{"num_hidden_layers": 14, "hidden_size": 256, "num_attention_heads": 4, "num_key_value_heads": 4, "head_dim": 64, "intermediate_size": 1536, "vocab_size": 4096, "hidden_act": "tanh_gelu", "norm": "layernorm", "norm_place": "pre", "norm_eps": 1e-06, "positions": "learned", "qk_norm": false, "attn_scale": 0.125, "bias": "all", "tie_word_embeddings": false, "parallel_block": false, "init": "normal", "init_std_qkv": 0.0402, "init_std_o": 0.0402, "init_std_up": 0.0402, "init_std_down": 0.0164, "optimizer": "ademamix", "learning_rate": 0.000486, "beta1": 0.9, "weight_decay": 0.32, "lr_head": 0.00551, "max_grad_norm": 2.0, "warmup_steps": 251, "schedule": "wsd", "decay_fraction": 1.0, "decay_shape": "pow", "final_lr_fraction": 0.0, "batch_tokens": 32768, "max_seq_len": 128, "doc_mask": false, "train_tokens": 333400000, "max_steps": 10175, "dataset": "wikipedia_en"}
Each number is 128 + 24 x the weight over the matrix's rms, rounded and kept within 0 to 255. Layers, rows and columns count from 0.

# layer 5 attention query, 256x256, rms 0.0568, rows 105-110, columns 0-127
[[134 125 173 108 134 138 123 121 131  90  92 101 106 100 132 108 101 122 110 139 149 124 134 139 118 149 143 134 100 158 133 129 110 126 122 142 116 163 151 149 104 129 121 139 147 138 113 122 150 151 140 124 140 128 128 114 110 103 127 115 137 144 126 148  56 158 165 135 119 163 149 128 126 122 163 109 158 123 131 137 148 106 107 121 135 156 155 138 143 122 121 111 149  82 163  43 123 112 144 149 145 162 134 108 156 161 135 110 119  92  58 129 119 116 109 130  97 116 135 144 129 126 134 141 146 146 103 138]
 [117 131 155 145 136 139 112 158 143 171 147 133  98 171 114 131 108 160 130 135 110 150 162 131 137 107 130 118 114 130 132 126 121 140 120 119 137 128 138 136 103 113 119 145 117 125  97 123 156 154 141 129 170 132 114 100 145 149 143 140 147 118 172 120 101 108 118 106 102 133 151 100 100 143 139 118 152 104 132 155 121 142 132 100 104 139 136 139 129 118 122 135 121 107 130 100 105  95 118  96 142 153 118 124 146 117 141 119 108  90 156 118 100 156 123 142 103 111  62 164 122  88 137 146 118 125  89 142]
 [115 119 114 149 134 120 108 120 114 176 125 100 100 113 163 113 156 123 107 142 128 104 165 107 144  96 148 162 130 142 136 149  65 182 148 131 114 143 122  96 120 112 106 156 154 148  95 106 106 181 119  90 134 171 126  96 109 134 129 107 119 116 135 124 163 130 148 106 146 101 157 155 144 167 137  98 117 142 159 198 168 111 126 115  95 173 163 152 122 120 116 135 119 114 137 117 177 114 118 129 148 137 125 173 127 106 113  99 133 160 140 106 116 173 161 127  94 149  91 126 166 123 108 106  90 130 101 127]
 [119 129 171  90 144 105 158 120 187  55 124  85 136 129 121 176  88 159 159 162 129 134 122 133 118 167 130 122 160 161 142 100 136  99 115 113 101 119 148 139 136  87 124  88 154 113  65 126 156 119 137 156 115  61 177 201 140 122 100  95 104 124 113 150  54 115 169 142  98 148 124 145 157 143 138 141 150 147  97 123 135 145 135  97 169  74 122  65 119 147 120  91 136 126 111 133 130 146 110 121 178 151 146  98 167 148 102 148 114 109 101 145 103  66  75 184 139 135 123  89 131 167 155 144 130 107 175 145]
 [122 132 167 127 115 100 137 126 136 113 158 139 119 134 129 166 136 101 130 130 141 158 100 149 105 129  95 136 140 149 159 129 138 141 128 125 135 142 139 137 116 113 116 106 130 125 127 149 156 149 110 144 152 101 156 126 120 110 120 124  81 118 152 121 119  81 146 163 108 103 145 164 116 115 155 132 146 128 117 150 132 137 145  89 135 141 108 127 116 134 137  78 148  99 107 114 162 103  84 171 149 135 110 104 124 130 135 162 121 135  89 153 102  93 129 148 161 106 142 135 131 152 118 121 117 136 156 103]
 [106 153 121 139 166 115 143 101 102  83  98  72 131 155 124 153 128  93 175 150 146 130  93 118 135 154 108 127 129 119 156  98 151 128 168 108 181 101 137 125 130 125 119 114 144 122 112 140 113 148 183 166 132 107 164 145  68 109 129 134 126 127  98 158 118 155 134 168 118  56 113 143 135 121 151 139 102 130 126 131  90 163 143 159  89 130 151 112 133 115  69 117 131  95 163 129 144 152 160 111 106 131 182  97 118 118 103 127  97 143  78 142 128 119 124 110 145 135  98  92 147 175 181 116 113 130 182 164]]
# layer 5 attention key, 256x256, rms 0.0542, rows 105-109, columns 0-127
[[134 153  76 145 121 116 133 155 153 147 171 131 137 144 134 139 135 129 127 111 150 159 134 136 131  87 114 106 143 150 117 129 142 155 160 112 141 134 145 115 151 124 120 114  96 111 141 131 128 119 107 100 143 120  89 156 111 126 122 115  94  77 116 117 181 129 103 127 158 139  77 134 135 107 109 119 116 116 135  87 130 158 163 108 117 139 116  62 153 116 157  95 125 152 124 153 137 134 136 110 137  78 108 110 149 102 125 122 138 118 152 141 107 143 121 140 168 157 112 123 154  96 124 134 140 109 147 153]
 [127 139 109 142 130 165 135 153 135 109 129 108 123 123 143  82 172 134 118 119 137 133 130 120 130 145 118 112 171 156  86 123 101 111 144 130 134 127 109 117 131 117 119  92 142 148 139 135  93 139 117 117 127 122  87 112 152 102  73 131 120 124 126 103 169 132 148  87 175 116 124 141 154 118 110 125 115 146 108 103 113 124 105 165 149 129 138 129 158 133 143 131  98 138 166 162 142 106 140 133 127  72 118 130 134 161 165 102 158 127  95  97 103 112 129 142 153 136 168 131 161 146 107 127 137 134 121 163]
 [113 140 124 145 129 183 138 152 133 109 136 124 144 130 146 111 103 124 158 149 107 129 141 124 139 113 138  84 166 122 100 152 168 112 111 145 167  66 133 142 124 129 139 112 132 171 134 110 111 114 160 156 135 124 115 110 114 113  84 163 113 102 166 124 169 161  91 120 149 102 113 103  86 141 129 116 173 127 129 141 100 142 129 165 149 148 117  90 149  86 170 130 125  87 185 140 145 118 127 116  97 122 103 118  89 136 147 128 182 115 112  98 106 103 131 105 137 159 145  80 167 149 151 155 159 135 127 150]
 [106 114 134 116 129  70 135 127 130 148 131 145 123 131 125 133 118 135 125 110 139 150 101 172 120 190 125 140  75 116 148  82  96 146 146 118 118 166 126 119 116 165 140 138  87 120 116 119 111 148 125 123 114 145 124 131 162 134 157 118 110 120  93 124 135 132 151 138  93 161 157 130 154 117  95 117 112 126 104  88 140 134  99 102 133 114 130 138  85 149 111 124 137 156  82 134  78 130 114 150 133 153 101 134 146  85  96 146  71 153 132 144 163 164 132 103 132 108 131 145 112 135 141 101 102 136 132  96]
 [154 120  58 138 135 123 130 133 140 119 145  89 154 110  98 115 114 122 146 110 130 110 155 149 165 133 106  91 118 126 124 136 118 135 131 144 147 150 109 120 141 120 123 126  93 120 110 122 106 143 136 123 115 140 122 111 182 106 128 144 148  78  83 131 131 133 105 131 148 135 126 140 105 119 119 117 184 102 127 103 101 166 123  96 129 145 141 131 102 108 177 146 113 159 137 129  98 108 157  91  86 167 154 163 170 139 141 113  87 112 122 163 111 138 120 131 114 123 132 204 122 138 131 132 123  95 138 127]]